config = dict(
    n_layer=12,
    attn_scale=0.0884,
    tie_embeddings=True,
    lr_mult_o=1.55,
    lr_head=0.00593,
    schedule='wsd',
)
Each number is 500 + 50 x the weight over its row's rms, rounded and kept within 0 to 999. Layers, rows and columns count from 0. Numbers have three digits each. The size before them is the row's rms in percent of the matrix's.

# up: layer 6 MLP up, 704x256, rms 0.149, rows 69-135, columns 192-255
# down: layer 6 MLP down (transposed), 704x256, rms 0.135, rows 69-135, columns 192-255
# gate: layer 6 MLP gate, 704x256, rms 0.146, rows 70-135, columns 192-255
up69 093:532431489514497473449505593466489441498599486486528542509585519560463506592507447549471483513536483484492462552432530571524540461588592560506472450538541478518445441447606502501533509418516558
down69 092:471491493417471430352429522458553485426519559520527514516469452485551601476447453546470516500489508542519549458516519566493518377518508515535544484441566528505524447489412551482556430531563620
gate70 101:537481634531531491489498431462419512476479463444515457499521571394511438502507558471556472422535485448572457572499479537432574430507500452446395454682431484388448494420479467495445471415551517
up70 101:546519583561526500519535572495463511549454528478381447536496505551480483492416510405521550566425553502486560509436485484534415486425490488500557489495492472449522442518497451442467473511485487
down70 093:492563495519438452511510515573484479516516512481423556486432565555419618548478467485505574456489564475573444522455542516360529532471492463488486517474542579464561560470425510580458614478399568
gate71 105:500567519444457428459499499462574491538526537550584468525418511420502439516469541559391472630451447509574522438477592511493432512470549509567465493503487499411476476498504474481463320435464510
up71 099:542481486528545486538554523528617512511540465513562559424462415551450506547537565561561534398590521418441512441525469551524476453463514372449478515610486447611467531601585525483476536461510499
down71 104:521531423465516499491472437485524491448541539478580507477478450491492415544565537388475477505527489431452469442505483510401522549435451537443430495477540493477551549477551521409541551600465460
gate72 106:483586509347571516416510566555465575434479463504526555552412555519499561524474581431537449438551537503526587531512511534548531466480568480451560417465539531438492575495451499542466517534469392
up72 104:630433530470474507565524484553514518596508445503560440433495478416457456529508413539539538550518457551513464480577411467631509555492406458546519622424440520519538439470615452462526420466457553
down72 101:505545506618450487427583580532476511468516438515548569440420434490528576418518457561424451483457456573578471488580511606511508455504462494513494478426489515532504445527504450488524530408479530
gate73 102:530550490565466438424574517540500534491521592402456496553505461553395559566465462444422513471520444492518474488527516399526539532381502584518502573550559531588433501425480452524485480532415527
up73 102:491490402488540560513434485556517534447484467444530522507542413444509371443470490426504465437501464560402529586431548504473448429507504582483483478531495537486434454568538530448575497571568570
down73 097:476493371533522484564606500428540548493653404451492514572466502549511500445408442526530411536509487470495500530421511540508516496518521480523563672447424517465448576447477519438554438520530517
gate74 089:509503511464434510477405514546580478494534439551489475481367466452457485573504545517542503609512497433506574547461469449474555461540584452508508399457558481461479483509483526500508388417553548
up74 096:461488542498594437499492494439465541455453524470503497400492501576559473545550552509478518547454544577529433562588548486510497550519540567428569550500490538471508527475498560531556493451483497
down74 095:429500465527499366461519502488462491546421388443535531481524565504484413453532525481409550522540532452575499584490507535483537472475479517583464522569567490451512491459475454478450569493564616
gate75 092:415527612549475422610500464420481505542519516503546568461488588421501510558475492419498492490461424433502503525480551534567484515496489557502546588551415474552451514543424518466452422509516465
up75 097:487492451510422508524507503500448463418542574424462557569514544552462489501533580545455467557512539450510516493499568453601480537507580597456427462531401482457496553520502459487495461519464450
down75 092:492467424521491516483494514517524503514541542557489445534427384490499549593588505486511417531502496538535496476493499513422372529489568461471523472455548537482520431495496470466479504531603466
gate76 105:488446504465448472556461608544555495546397521504510496475364506501510479470550532493481518577500456479507483456492483478495495428597553535467446482424550530514483505564481534484491517430515514
up76 098:482426539506548488478514497427481554622581554412538476590519408444502543528545464538539482541499515508568511470415473464532425479502517511557524483503407500374499475471476438528450572502505469
down76 100:393466558398501442434415484475565450554587585466520546447465498543575501486550569476500494469473527532449526484506552510524503469521492638432553556512570491600453504579516487581521511507437517
gate77 095:567485500458602530449475536569430478505447566564556479485503601500470596483507555481515530445549614553511492503507410480518570503486605488520563542506387486501484498572491530527453542489488437
up77 094:471385546487486603517531521525550462497440420536454468525595439549439505483513461489475465593505429486529490502385557503519454564493539493493426501615549455508506560354480501415529461563485496
down77 081:533521457580566470491558494522473433580585440428482539524541439456484532521450528507475533515511480483447474506530516444476500518540505480391544486415622417416500555427485469477504521497499532
gate78 105:435508466588521566488460480558514559486538476521473470409550479497496468427506444519426521374463471455455519563533453408465551436456525400545502579475509586552429513483437509434484405500567473
up78 107:535471422558557452484519417432598509551517496480550481606579502528447522607545543464431511544481515501459623513561509496562403549488430531361554568470547446470538555508486450407368528496564572
down78 108:495473640500521445478566453526559513496542621463434467528519520392458472515497558469467568497442481459376470452458530426418427511552554462456529466534491552511462484449520507489479468509443427
gate79 102:519537511501546518513500576451543390529546490578441495499495452527451418514446527466532491539553468490500521545460542545634466481546455477599571519531656487482509546529478408417403590542489465
up79 104:399535469518505511545550461500467619495515473438394463529579520524575494513529435451488498573523578527523513536396423512487499541509426488428529577565494549482493516559535532521458458488458562
down79 101:458448513516480567490530562515555480555439553478523490516478508463534418487522428544459464600463512514524499458472535423479552510563460582452513602469476434484565514506446528449458532530454548
gate80 102:560512483497482481440573466470533462500535447491491506495537503518553477461505485552432599485497473458577440589506471495588485445475537514592417539524527512470528582489502465446475494585534531
up80 103:495567523530554473528569518522517336545434487484509452539392507457487483549428507538467504527499541511559539431499537562518502557476505560500507512524374468530489505476498472485546489462511514
down80 102:494523551571526404554479462542365531436454561473525548562503474426502427530522537458441536479499491480550433504602371519469503473474523516557580472559548496502507492520505507448555480428499520
gate81 105:509530505435482554477523516555435462536536514510623475512520545561435444487506440394497513505503499570492483427548509441445474508400436480529433459530478464518499449445429508506512479486527589
up81 101:534409484559481575525509458542508508520513626405508454582447459512587537478536376506541524413587527570435454531419508452524548501432492574435500485468461475521510480571543472522526531430433410
down81 098:530414530435507560485482475478531463548485481546462509501494464431513448514507477528500431523547492511468578554417476489555500466510488409562548537527465406489596526539422582488554521559472488
gate82 108:636448505497519461557540454502480503549514442531507549495525445519589524487454445554447404547481479452502507562531488519526477445610521451439581486479494526454485543455502604535432562461479409
up82 105:515536534523494519438500476550540479549491490489493535411516571492474482453468497487491404573546602498464517481378496442518653562540531509527517538473513533527405502552510457452488517531481418
down82 105:527464498540555492531524491546522533498444530587504542492413497507452461502538518476443480555427579434515510450487483457529476513436557422458458596497494416457512452510584505505473423445454500
gate83 104:497482457480496496471451516531444497482523497721576397470496440591473452512493529499534478484563477508532542559511410512492482472474427478469610494491534568500465471463419490458502504555486455
up83 100:436501502503467485484506422508485440516480472559603412531442485613508487490496496484466431498495524488524453569482503491521487565493446510426538537456451572492550501559468445491466467529501508
down83 100:434495430478557475481558492519417574441516496314524556501492512499424501443569537514571446504480502461484492455398522451530474391518444461549505509477473465570392527483545566501462417513496428
gate84 087:490561470454496454474542453503455418487581475509547361472513544556554561547530475483554533520592556527479439414548442458498546452501510602462589499452527481547472490405455454512601401537557508
up84 088:481483520543454513455508437516469498524509484530576608559584513503476463529555479557418499430445454478562533536588569393472428585491511464515559467536474480426571518495461433519477486531477582
down84 103:527442492455497501410512543485465492490470444576487579493580496514548548551465527504487444482544588506498450581531403514487430567580520596497456500469500488504505519420541427551577440463563535
gate85 116:465491595458561446516469463505453535432497621531421467455572537566542477469476511541435543482518481432536427455576466501449535496498507524434586431467474553498477515527524490656491526506601424
up85 115:468569539427525568606471528560442535530501556485495488426483453504573538466509446546531435577443563553459491458554479465413570575465489441483545459526412503489513431434543487515381441633439504
down85 106:439463485389516529517452526503509524451514615558378571522576489489442407503554476529359512435486500425499494453495437475524444488483535547408582537553455499429545514470406491513489496467484511
gate86 089:528527494529541391443443381452532539440488426502545540494557497537497483497500542545526563431534528520481512469536471516503542442465462436472488499543550399491471495543584493454511500413487614
up86 094:512532529540590539473532423469484581512506476406559559479498465491570509428573502506528463550499496484415475501490494487479576499475448497449484540472518423494503585561562420596469522656545444
down86 097:501494569476558565509483512551491540400541503458486508419500424527530484529583459454522511519487464484451505554532410475476471526563492428515512544434566379517485466443366430506492538607436443
gate87 096:544563492585481511479510532480433610517552516493533535533449430437530549432451600509454517533438485439417490428519442464469426514570413504523530486500518521553504514540602434489477484534523468
up87 096:549414480529484478417473472490547532469505464475497454542483450546392564448450481528542523458484593515444472454432520551539521431474499443552566536483494472503428390537533481504536524447392480
down87 096:492483450554446542486524479477496456490507430448443517619482575616455446410516496487556470459468451447499490444573415545582559534455638595503467526523515541538493545543465511452459426518478556
gate88 097:608454537526450496545532465494474566569407422479461395416653467477546571431491541552461532529503578507618492478481486516374401593484519522477558502486530508504600534478549378558449416529497514
up88 098:568541474506463410490482495441559477534488455567472563537523513501478575499510558516471522528588573496399479437394459571491497505520562527503459460504441481541458544489500481503394499397488528
down88 098:515521501511498564422414449531601476518448430511525489517448518474449480529596432659527497505456465522477565518495478604480397541517525533454606578516634536523533514445495414551512479537472551
gate89 099:488459518538458466535471544475498513411600451574491491572526347404489444583529403441480495545508561501525446568475456519535502539507515452581550586542462393481428424421530403519584456475447434
up89 103:533517465460433533547461533465527486532514483480419478521625453418456509525429531487619568498515541532525421532450533467515554525567459441433477486524421497543465492562553470508432546499440467
down89 099:396494538485420469435424413556521527509545500537528519491553556460550499485529487497550535463515494496498528410376526473535433544410453518470451571510451488529470512483465531505430581513421433
gate90 097:629548503452454466577549485500451526518488506565474473595532494497556517547447461425528472537370445493396508526575433548499479469467528535471536524434544505491484499504487515510551527493513503
up90 098:539498526511474473483505487500524534484539514566537529417454528486509582469554438492459582424540512452560545582481514460439545494568539546406461516506466538460520555532511591461562505582509554
down90 097:508545534549392549488535453511597546522534436487486498527532459496474556483517603483468521391524473526489483492512439550508529471522439511469643595468460494512506530489473469517516469452437560
gate91 096:517443571414457499478538554506428557605444531501474541551529579479507493474487538371453520530470508506553491470462510525511544422566522465456460507487545603454510393409439561403470444566503478
up91 093:496430622478417464500505548543503568590412538510520539496494529552460487570589491538511453458582582527467496450594470468577508496414477482476572511557608525527553510373532537497499459506557450
down91 101:497475528550485501565417504550500489470535513490384491493453423593528446577547502442472421550504434500397406510509482508528394499548477501510497481483441563499505528530542579455506472656511485
gate92 103:474476576483429450503514561470477465510467518427563397454567368533542543470496446451549472486477519553527469549575560574506460427525540526605511453624576555595536412435397531494494517467430585
up92 104:498414423489521501509527461561604530426494473556446531530488474490506506555474411510437420523475465571475532460519516503482520593485487391491554451503508523441476481520506495501499400520508456
down92 099:472447572555520494520500499431466475459518564543454529564568502511548384464484536509551433433525524550443496459497415513513426531550497513456556533441572544500486425514577492464593518600529519
gate93 089:439569501432483430527526579543553540454483401496464524391396579501480567556447546499501535534406485503549544533539511478488466553551447421433474514461462457559445524542548492554575522467519487
up93 090:476515599444456545569461508551580563517488570497481517462516373571539516524514519505576450531524541465507488427439437476477647453386496567538611506417613422593515517496518568429421531537520503
down93 094:486515514446530572597497488575557525487488518482597605555446506509568505485450447514565437457546480576588552500583569509503557551381458521417544460527500536477491498512510475445499500476565540
gate94 089:485413525400502508539559471503446418449528520412499584528515466446522489512526532540442504572433422407460509481542450465508522565423489560537512415475441482553508596435568498522488474486447492
up94 093:447514498510484525468467526465468528475512534538440564457551527489506493520498449538553501491518510532492433480440431609504509406500509598413489447440510504452517508458581458536566525539512463
down94 089:480516481491500529600549453639434560475489506525501481616503483524540510438441460541557474505531529523464549497530516567531548487513426517419544536442488453493528615526388500452440555525410462
gate95 092:471484560478488573561522425479501553465568490470458508460509559544476549621469483478448476437472537496425467568489418525485473480533499439482537538418549564552451507418531606545389517445485566
up95 085:526495524443567530509557400501455487501475533478534547509513546509467382513452516489405492428522545492474593496412572420557538564560604572436498438454503490497543462424476577575521518454572430
down95 090:578590433531506464515536533578511479465511448518471497503498470546477472376484497485490535528578475577465487408443535510505437465527467470425492514559470502508463558584468410395541507508412466
gate96 101:545462528536529551533475588456589492473572605563465512547539513429473570562519538526487503537470426536556475531493452445549505602571439593564439490494502580569449426478378480435521488491394532
up96 091:513409443500522494511528440554455497521560433466475537541542613415474545551530530519524459563619523526535530431594467509504473589447434455486535492531446514483503510579567454395549568481510504
down96 101:410474485474490501567566435578534505482441476557507466489520500470467490414646392509539478445426519506503468469558473380507472523517528459517518511541520536472407396521551459474477494471508504
gate97 097:438501529457523514457606490546499557541494359414548533513494527405544476511506526441535479521473547401505492484500416465430462411515517404484457497446467509504422549513477487537444510498508620
up97 095:517459588508529472471489460525488514508497423384508478527508459543525502426472460487574509484503622494603491460532431514564452487498449440476507529569534528458517499470417437605452437559433401
down97 095:574457481456434506490475487609581564536488463342393461469486510464562475584563538481519514500507479424581517512422496351487525524515480491456584495500487573503453612464443491522532512472516486
gate98 095:519439571533501492514461536595485457470347500446520453560554450551507566516425486508537493511459505472475467480478520434513516527443372486522498560440536439527487489462456605588504508503546395
up98 098:403529470541535425509552472501560523508503534561418447499493431512484471508622462527552510465590518503530542504521452464472564539494463444459498411473539490499455488512597462471519494396485473
down98 096:486508461544493588403503434458514399452481555498485480514562532513524439603566451501510544502550515526493532575449478557452525428456429523466538576498559456485584540557417422500482483414479468
gate99 098:497567554476513466499506521518557524507361617519466514449463527542508438619529517458480488505420511401496508484471453549525494499494494574592595552469455468599472525538523475527522568457429503
up99 107:479450529531348551444510530405570471536528533524485511565514536517507518468605463493577507534527488573462514568483547551557450507506502537545561566464503495551441492511483477510540454423529420
down99 098:497492611510576542459522549489470498432511429400461531537440527484431521512473479503532465525450457413445474456510437529565585524510478474526445508527536513537504459586618541502497516527556480
gate100 100:454456459522425422433473506466520430476549509490516563455466506580483457461514515421503469516467387568538431477524485505433425407515483521495503572522586496529457479492550514422510510531546497
up100 097:428404552479460469503467456544449492579477542543398559495404506511491453435473514451484498513569546498491508485515492455468518510675498533442490436516530556547473540496551471573488540474507477
down100 098:546459494526392585532544527465484404569516421510493437547502566535466459424504520482511465568524491460520464496499485481500472535526484582477471502567478535444593603379472507527491554492444441
gate101 105:535441588458446529476527500477448515550513573518481540484442552482516478496547585598396561477569472484553415515537476494452532487484564521575449408431523514425555452488587574477560525486401501
up101 102:536575442558455530445496393458499469456483556600509479509512539508549518533461507488448500467484462531476530513538498453476505559487464592476447514499520590563487487414446529560599524429455523
down101 098:441420550556515541416491502410441390495440525517519434384459561450461483447506475487551527427548510570506469520540472551459473511483562533535481540402544586403578486597499485485420532434474491
gate102 090:419544548526506532613471387456498464469430552487489485498536398555486507506453572527455475500482485420454479510502487445459435541502523556489523509449453558583414486494569406443515520434437508
up102 097:566505463572489524549475519452567447436489425543500466490584384587499477455597512513469616476552499503535442530537517486479432461626549558435508518496501409458573517456508420451524486542438533
down102 094:465505539520556481521534476587385560566501490536391606569448462484494440525571514537513488499485473540424508516479601435443480612482579476523543475549543559447433559469444494539481615491540429
gate103 095:534503468555539521486392506428476525555559534494566415470609581506438385524463523581471413479523557603503461462481459494480512458491553444436493505518536506418545485557615507466515447573499501
up103 103:579541420467586593582423534479494512544570393478556529465455546419509474417454453536526428476455522491505485441546479532476529515552613568511619515529459445438441453517598449477518523439511490
down103 102:547440438439515427500593464560574497408506454471446500438588463472464426601434462513580565469578457477601487514421582550423431626542569548494432514489475450485546560516454586474449564523498453
gate104 094:471578469519412471487435499545480529503470470560499509505409580516561482470598440447540526545498521534490469611526528516487566547418520604472488516536446584482491523580477477507512540408494546
up104 099:553508436517427552481459442440532500578487492483403426441581449536491460475422488480457455396460479525510407612542524569515523468586506454558564540505484547613504435463435513536460506579531519
down104 092:575661419516502492518429597494442536528504480521485467505441468451435471482501471415520501436426459572582383481462608523547421509496473511495457537566467544489462585505470490475558513416518473
gate105 111:563534537471420540459503573568489461430525625468473533596481513530468539490528520410398510445381566564427463438445461503447471517537590474507438436516460573425502452560413519575581498435537426
up105 103:477430577461504459507525447504375490445429466426458451422499519560460494430553484506521431524596548602533456497582583468452475520522375502508425526479456544510507548504501453410448480586477509
down105 093:560438403515537476521468494477436574442455407479460556474552490378546504569525476449452504555440493543490490546610410451570531513539440468492529639477503511486536426486427425467511469515407516
gate106 097:569436526577471522444515480451477602517536633435604545558555594531485443523497491527504413595482404412549507473522423504528520486597611530489457452548610518519496496541566406521573602464497569
up106 092:489551556432539539492519551435488518387504395510529544502512581501453530519473546542462496557474458400498470587500466585528452502564530530511564469544521528430561562450405551543496434495403466
down106 098:560560514532561519507470405376386554418550534558517554565538536492492488485543479530590550484493498524504642608417508526533516417485557499494558480452515461579605507429483592543515538587482420
gate107 099:473575516512527564464434500489523455590476475523451512527533487587535474539377605473471559478442479510490499506550550559469448537469497523527452511553446442523551507496500440422457439468544552
up107 100:436484378488522485449499516516459453557527484482393437565523489493458440528418434504526508539453382515546381488520478463428603465414509490513493426503451510445441443498515484546515466499519549
down107 104:458532455508514493478533504519497425439507385415393465481446522490503530504481476628473486468472444532516432525543467470366550464478558537624498431479499473526574500498581469541538518473516459
gate108 100:468477509485480579578435640536491486445478591574444518491496518446518452556429528532539550468471457481534509518559502487465458439335471527470481530456487486453537475493466596487562542512557464
up108 092:471427445512662537435540522528451538474474585568455440615569550513479531520535399443434481521543522485540499503512415604467484505577498620542409520431468480468591515434498388482503524470563484
down108 097:507516508540512535473426488497592494502474517582594443555466549503525529515542572413499393518389513512534552486508491459476498480517484418498543505466501538526581520503546469473555397537474473
gate109 110:601551523542447477465565511568439434428600636472460493496522507441520480454553519497492521531452492491522474475563503488519543531479517601451468516531517562540441509428442589489594445476518420
up109 103:453526484551458578473536472601513450505432578505468428556459409564517452380490484436460478463537545606469531595479515430482452489457516643457520583539533425465493534582453503456512584466486476
down109 102:489572485527510497501469500384500466422450497432550458426578498418551557433525461523553467519524510503490478484587451463463548585547485510470460507509484499426547404553533467411465568490529479
gate110 097:556432492454515448448558539502499570510599478428525489414404539633510460512479429487576454445454559494494490512527561615469578458537487492551547461429437568469502472474526461514545437517479523
up110 101:475398513466489489494496452516529588443573473523558458455557520566511468451495576531499507551495484467520478479522438527527547441535524522507556504588464446528473437478561477565536566501441497
down110 087:452634451555524507545509514518554483478433497545557505486530593607558493497527531529529582512568570491508570547527615493375469502492566533523537488500492462545467548547503468377530552508510524
gate111 094:493486520544455484440481505500526341595404524531555469406486521556509425543510571383480530409450429489576478522584497509449469519371492453537519509528493474522535474444603477583473543495528417
up111 095:553554459494514503469468534478546506475528626535459507495531454507527553535493467579515574560456503444502516483541501491490413461512429486464529562498508472560450503456554439452531551476457474
down111 103:489575555485457493556484510488545504481380522494549511539559571477532532512475513479520442534434549440543565559595444557465525609364571458443508423563473523553551383455401498442455420560446628
gate112 099:549446533540472404530473493505523528513613549496479481513478466486545507439518583584475556465458479425416497487550547548530493515458514496497470492606512531444533487453568326470511573538411433
up112 101:436551505579606508484575511458581453538460457546515415487496498483502518524495522484507484502450541495513547486494514475442506401481458502552454529549476573488413559590438572544508508503579557
down112 098:475513537498344514469514480501510486533578591495487490513486407527555509449459549496472469476494507497517556472555382509576499604469485475458533501409545451463577515560510463500508460428463461
gate113 107:475493431460456520544490459506475459495534507558491569475541493518505486440488513542479546454501413409473508527577442453530481462566537483485507508422470460598395518599499434462518413503419554
up113 103:509458499475466505543559490456459516559486519564505436488456578494509489529640510519558475524631493490435504427556501435525427464461464533410505467448497530516574504469537422517415481502477626
down113 101:507454536508474434483452529486524592426489468505425503504520485488430455485607515504484402472532535508465530484417467437482596444608534455524526547415435510500503545453462527522464476593515432
gate114 097:462523508420404549477542540550410486552425561495553505561502396510503473486419519506570486471450587509591530526499520437531416598532513566564544490503453500485449594482449508573496542531487503
up114 105:578533473456512471498471492458463538569507553530520491525521544424520499477556502514378592465536531520584519477516535587542579484521413529441498601507562524559451443529469585529418475483497524
down114 103:569517447505424513528483456440531448457446588559636524502441582599524568565497478521483552459507684508526517553479541474494518434446495492490445451509474480527496502454582471538512574454447536
gate115 110:478498497473477453495462442479495510460406546496561478406538455563524365504601572438505531433400449512473446419483488439543556590484490576443531509558545469462467422525484601563531566490555446
up115 106:472481565585451465522490490483487551510585461476499516524455484495476561506536470525469549498390536495467466651434443484435532450432608506495584409511390506496530496579513455447520459428520491
down115 104:599533486468514486546529508576503604422466472530460447534493400447538387436525514469439468481471428549539402479631486506509462517556550538492543515492490506480424465498505540510436463531540453
gate116 108:484480535508555497323423564488552469552477482533524434504554535483461471461512523481536610586539530457460422477465460492503528469424464475455476611496530486419536481487548436487523509535450551
up116 100:510571561536418499480469512538546441437511425548535516500553388527438491463497568452514502485495498440554520492517532510447486500533510491471512542549497572492518527494468479463541473389482408
down116 104:430520467474516473489473512511465518450455496542549544462514360449533507610500537462502506490535478454409478441518448601458451493535496562579437518474512444547416540516442477467495473476461514
gate117 112:442574454558553499452544559529416538473492519557481469428502496604542460451409527541517575375476427587459413437433434494553485468494499515431405458495548412521497404428568598555533457450492451
up117 103:480417493482586502509423556457483491462508550512561549492530499487391506468563534441509493481459558553480443526548564537526515590476519423450487479431584444465529503342595565456494454482511456
down117 105:541427529466483523493465542424451430490490565430490531427508512548447489422539543476438443493531503525404438502545395528542463566507537514581518577531509543503485460448591426486560462439467388
gate118 112:557451491479426436512571460511511586588561546531435532513572509546518515505476527488519580550513403510531537570447473483531461498485458575516637614561541479484515474471547407484525421489464507
up118 124:481527452472577470585471506608466472423497447530504498521557506556511521602507508440526516488406559438561480342469511505591541471568545488472431524375505445466443543594475575467427514566523513
down118 110:506493426451407559509548498383488422488545419413417415538526422439518547521513442550466547456550492460594460522530493525508434469614495511410469587517487535428570427496430534488543442578534482
gate119 095:508411542448505501498429465460422456491513510581538576476512556436490558531549527477515557509560618434427414558485498476497550415532461527542516554428424454487555544400438508449433468489429510
up119 102:527484474485535603506435577548487397396659430522461623598473438438488497560598508534440506476507482481518517561453485575470610402460454486455441559440478533515460475429464460484472540431512586
down119 102:438484488596483541459463561562498456479525420491569501493420503425512527566496466503520463532528548472578550566509566543555468438452524535457574520463425500479482501465588523519589556466428572
gate120 108:463448464610417451487459456597529459460506455529448512490630516521594483529495444445485478538558574461556474448555494513375430424470551550398514513465544503407507439484370527528572484528558550
up120 105:456494501521498528505534431542535431498515489521468551518469467430509477445458508536485429529373642459433561560570438461490558396548522591447442534497446520534495500432519463492425595483470514
down120 100:430461406516536483368465488402497460591488436505450599452558451541448453488511494523546611543672467578540548460555524548507523510571550543543546446532558415567474517498584412470473536533506451
gate121 111:559421489479495616515542489540576544500530412512446479534557508487626559555454446507415437440481369495483498471508489500515515521347450593516509523499479606557545420563575483540583480484447468
up121 113:543583434582537556499497548540492531403478538513508484544505458426457535462544544477434545481398539445479503421516481589461499503577414586441539552584438469420539479514540503543433498481537535
down121 112:546421549518452529382513529522400434509517613409519482495534506509450528456514475421509470499457540498552484475479564557457525465395478494468443392561519562474582495561455512473500501481462494
gate122 098:555556475415563454564451544554490569518522475542505460487468599481510541516532469504512425563482480565452585516511498482483539459556491463496506581499506488487503504577564489515447516525515532
up122 095:473434487542461528471569505507502491531539527507420443497588520490494390480528559471472612536559487402530365438536505552518430429503615476566506470515531448551494482459554483436531463524503534
down122 087:483462561528472539556442523484555549437519516415469542549463467529422535563470506496466520527529548473544496544456492518490487534519604502504542479581509562529535542396480515509385547405409492
gate123 098:504527473481476435505488522471454551579421524472470460503515458505460560461402454502412560394446503508391525538567624577569589483498475591483531519455449493590495494510496536496444522462477434
up123 095:590499462474455514519661472493533493567486512497555571416469505471568498571504537434416538529497621498552460533513518456513431464440513499578430502573454406545512523439527474542498497392551505
down123 095:484478480557430512535447515448532441543489368399437434406499529524510478431446534440439471460477507512536529522437499616547558481536454474443628503427527542524453482609502521548461515436450479
gate124 110:521416535425505500481367409548488537515527504427500410516527503452557493528465524598556446443543482656599502470535415460609427501534489437519481501490565510445597467435500554462559471522534615
up124 108:458490467437591475485567480608515513540496462563528502435496501535495519469500426535516513474473486474570461475459565514535513477479443492543571401497537469484411468502534567561398502430502571
down124 102:530486498478505439447468486512574467503483506541490475402446511446509440452495522531528507455545468520645559533493459516533504463481452483535480517488555581487457465511464531388447512489513407
gate125 098:483428515517479513455399551396477589470544474517483540482562445517517427447495457439476421479439481399490480427440386552642561499463455426502528466591401542462451492494539566491459552516591501
up125 097:593501506484494507525428493549482422511480433515605507496507586536525507615452568468425534486531490525489422506540481466458560491432455447584536506448439487538476539464530474462501512452405521
down125 096:511409513416498539526519392454517512510511522418483575470472484516560512492516486538442448567488605427531500526439410443541509446546428486534418512546462568451512387490508518481453527510472505
gate126 098:497463469500544481589502500429499475473527510478605450551512380403487546492524530565525500488494525492421537429543604494520590537485544508514614508518521515449512558494470447451503457558439579
up126 092:472523498497506416430561586483420487439504483423477601485509409445454477446350638526516326404435441427525525463460526498489367435443514549537426426554478463502570514393501437479537465519488542
down126 095:494578471576486451437466500634489473470486489524390572486491562574498422510566517507486585431519504455549564433451527518567503490531420496510486569541516541588549476487503553541473481534510500
gate127 090:481492529433480513563552498492461551479450524395599490459521561453511468493511464461560474529553594460465525519463486487576440540506548481454555502398476523482532466675528534535506478456456586
up127 079:461442528524462566479543494444605445535478368465445520537505494635514459460529588490474467524488405427483381540427570547526446520468511437424499592484498492403452480508527467508531437445512522
down127 080:543597567493525501595481494505498507476517458517429404544562438551491489420491478436496444452484487517521480448549472466498598472486554537471441497495462412408436522450465469490515523460633465
gate128 098:433559372436496517417510555528461539497485610597504523493449556557524496534449470539526531379548535484542514472536462534493462529556521551460627535544564592556424547548480509496599528516448475
up128 096:464532628554469522473504477528558476450518544556488525505520495519535461490455458425499449476587436523501455510535541447526463530430504473512439413550477480525515509423547555481438453498473419
down128 098:509469507409476483507565501332471534527513452549538570508606567501531539460479458437488530455523489564533490495558554539496500441419524473534474492505484497546527462433575352450447557540526503
gate129 097:616523447463500444541505429532520520558514499474514512453484569451608529509530489505446459407491495419487484460478500470487454400497662515386507485516562483476526538580419541485484425497499501
up129 098:461494421462470471471498484450427549472508508438516530508553520468494591479484609480540577535513539500480508499569503530556515528427430443515465449608446465516458540475497448506488538477406477
down129 103:521565553491537527480521457418429546556506479506568463513477512437471519485476565397501494533551460472551459484528586445505558463505407507479419580432581508392489436509630467371430472485588507
gate130 101:488457475477468567487526504510524522572386546535551535499612555541578414478530513439432424551477456513536422521478524535423574492581549548440460596508584543473470538555581563409647507515459481
up130 106:538542583437512475431546414501442578440437550516412471544549438506429445395454441440507381549488585454528475487526543513492450548543483534612459489514511490557513476524379501571445511489525439
down130 100:419440522498528544589474478568466449483483497480582436429518473463558503455511636479485484590582448544454544485502477489529439465558484513409548529388557488407467589563519451382519504449642501
gate131 096:489461469346591486452519456457469486543519505460554501482431451470432501454516504557576489561501468475572448571535527485491489497444460494576504411440534464521449529492392582492563509502520594
up131 099:528499556552503560424524496414530581497462494413448509508407517379528642519489519580546544554557509531517422533461489471497494544543466498557524396505511434496519549469521546449465571492514512
down131 098:504494635542502545404493488456486391421541466506509408505449562519517452538446469537528441507589418398479474526597553555598415552501482508468515515540507485501568456515443530449645632560511544
gate132 103:452501443458519474480538522484457493500461423450468433524613524474575486487575502546431562592512533430424527511557564573513505436554566391514512527438502520474581502516567494532528456468479505
up132 102:477462460493473457492536522509538437454530491555478511557493457534558547567534599502458445524495531460448531524424609525489438518515451524478535523585542534466516577534398437576619466495548535
down132 100:525591456457517502605491547497561639515416518534567505544320465475456553571540499486526464505501509477490493589480557515493560544508516423479486586448422445579527538485404449523521561522511583
gate133 103:483566505479520410507439469448492557502512504601549541554498382432415587488589545456446489476502624419500526499519537539504536483477497571564549513541545461448536486429505524413487438520460460
up133 096:585502441446401476489435544510509497617493530479515475538522500504557464517538569464474493491511556459427551495576472575511491460498474452488429457448464471398516535492529525502428509510514593
down133 097:480439484499495515455563424476484457521410538459411522476542467421517457581556446540519485498499598497530493515518410484545519587435491466512615504545433453435504454427528492495467465440529603
gate134 103:533462597521504386485556530518480485533504579356537449558418533499399477485480641534518505546417534440464533541522512547525548405480372578497504592465506547590451526493498513512497538538451562
up134 100:460561615509431393514563531463452393543498570445546532495512523550614506508497621592580450538370449452465585539466535522519487486606501392535402527485552516458544537568394476485516449571511562
down134 107:582503577600507376459430445487494460519451466373457491420465502443467462541475576469367484517446402459485495525492512490428430473548440537494536514549442523462535490510450492448572501516395573
gate135 105:551476549554414447545593513440559453502447536487445438542545555463442521569475509456467562469434414416446501538495452485505484481464568584520499483473553492563432444482552499498446517510538579
up135 111:378486517405541493490493483499520560509482453364534464472516572538453486534597512423418488462460500481521484449558452544521577545520410485560521462457489483498482481533525573475446492446450466
down135 105:552561485452595574447477587518512521405521437557565527492465547587561488515525494501539557351575524546533506448409500577471492433513495514501459404550588470564475504461599571475554486486490551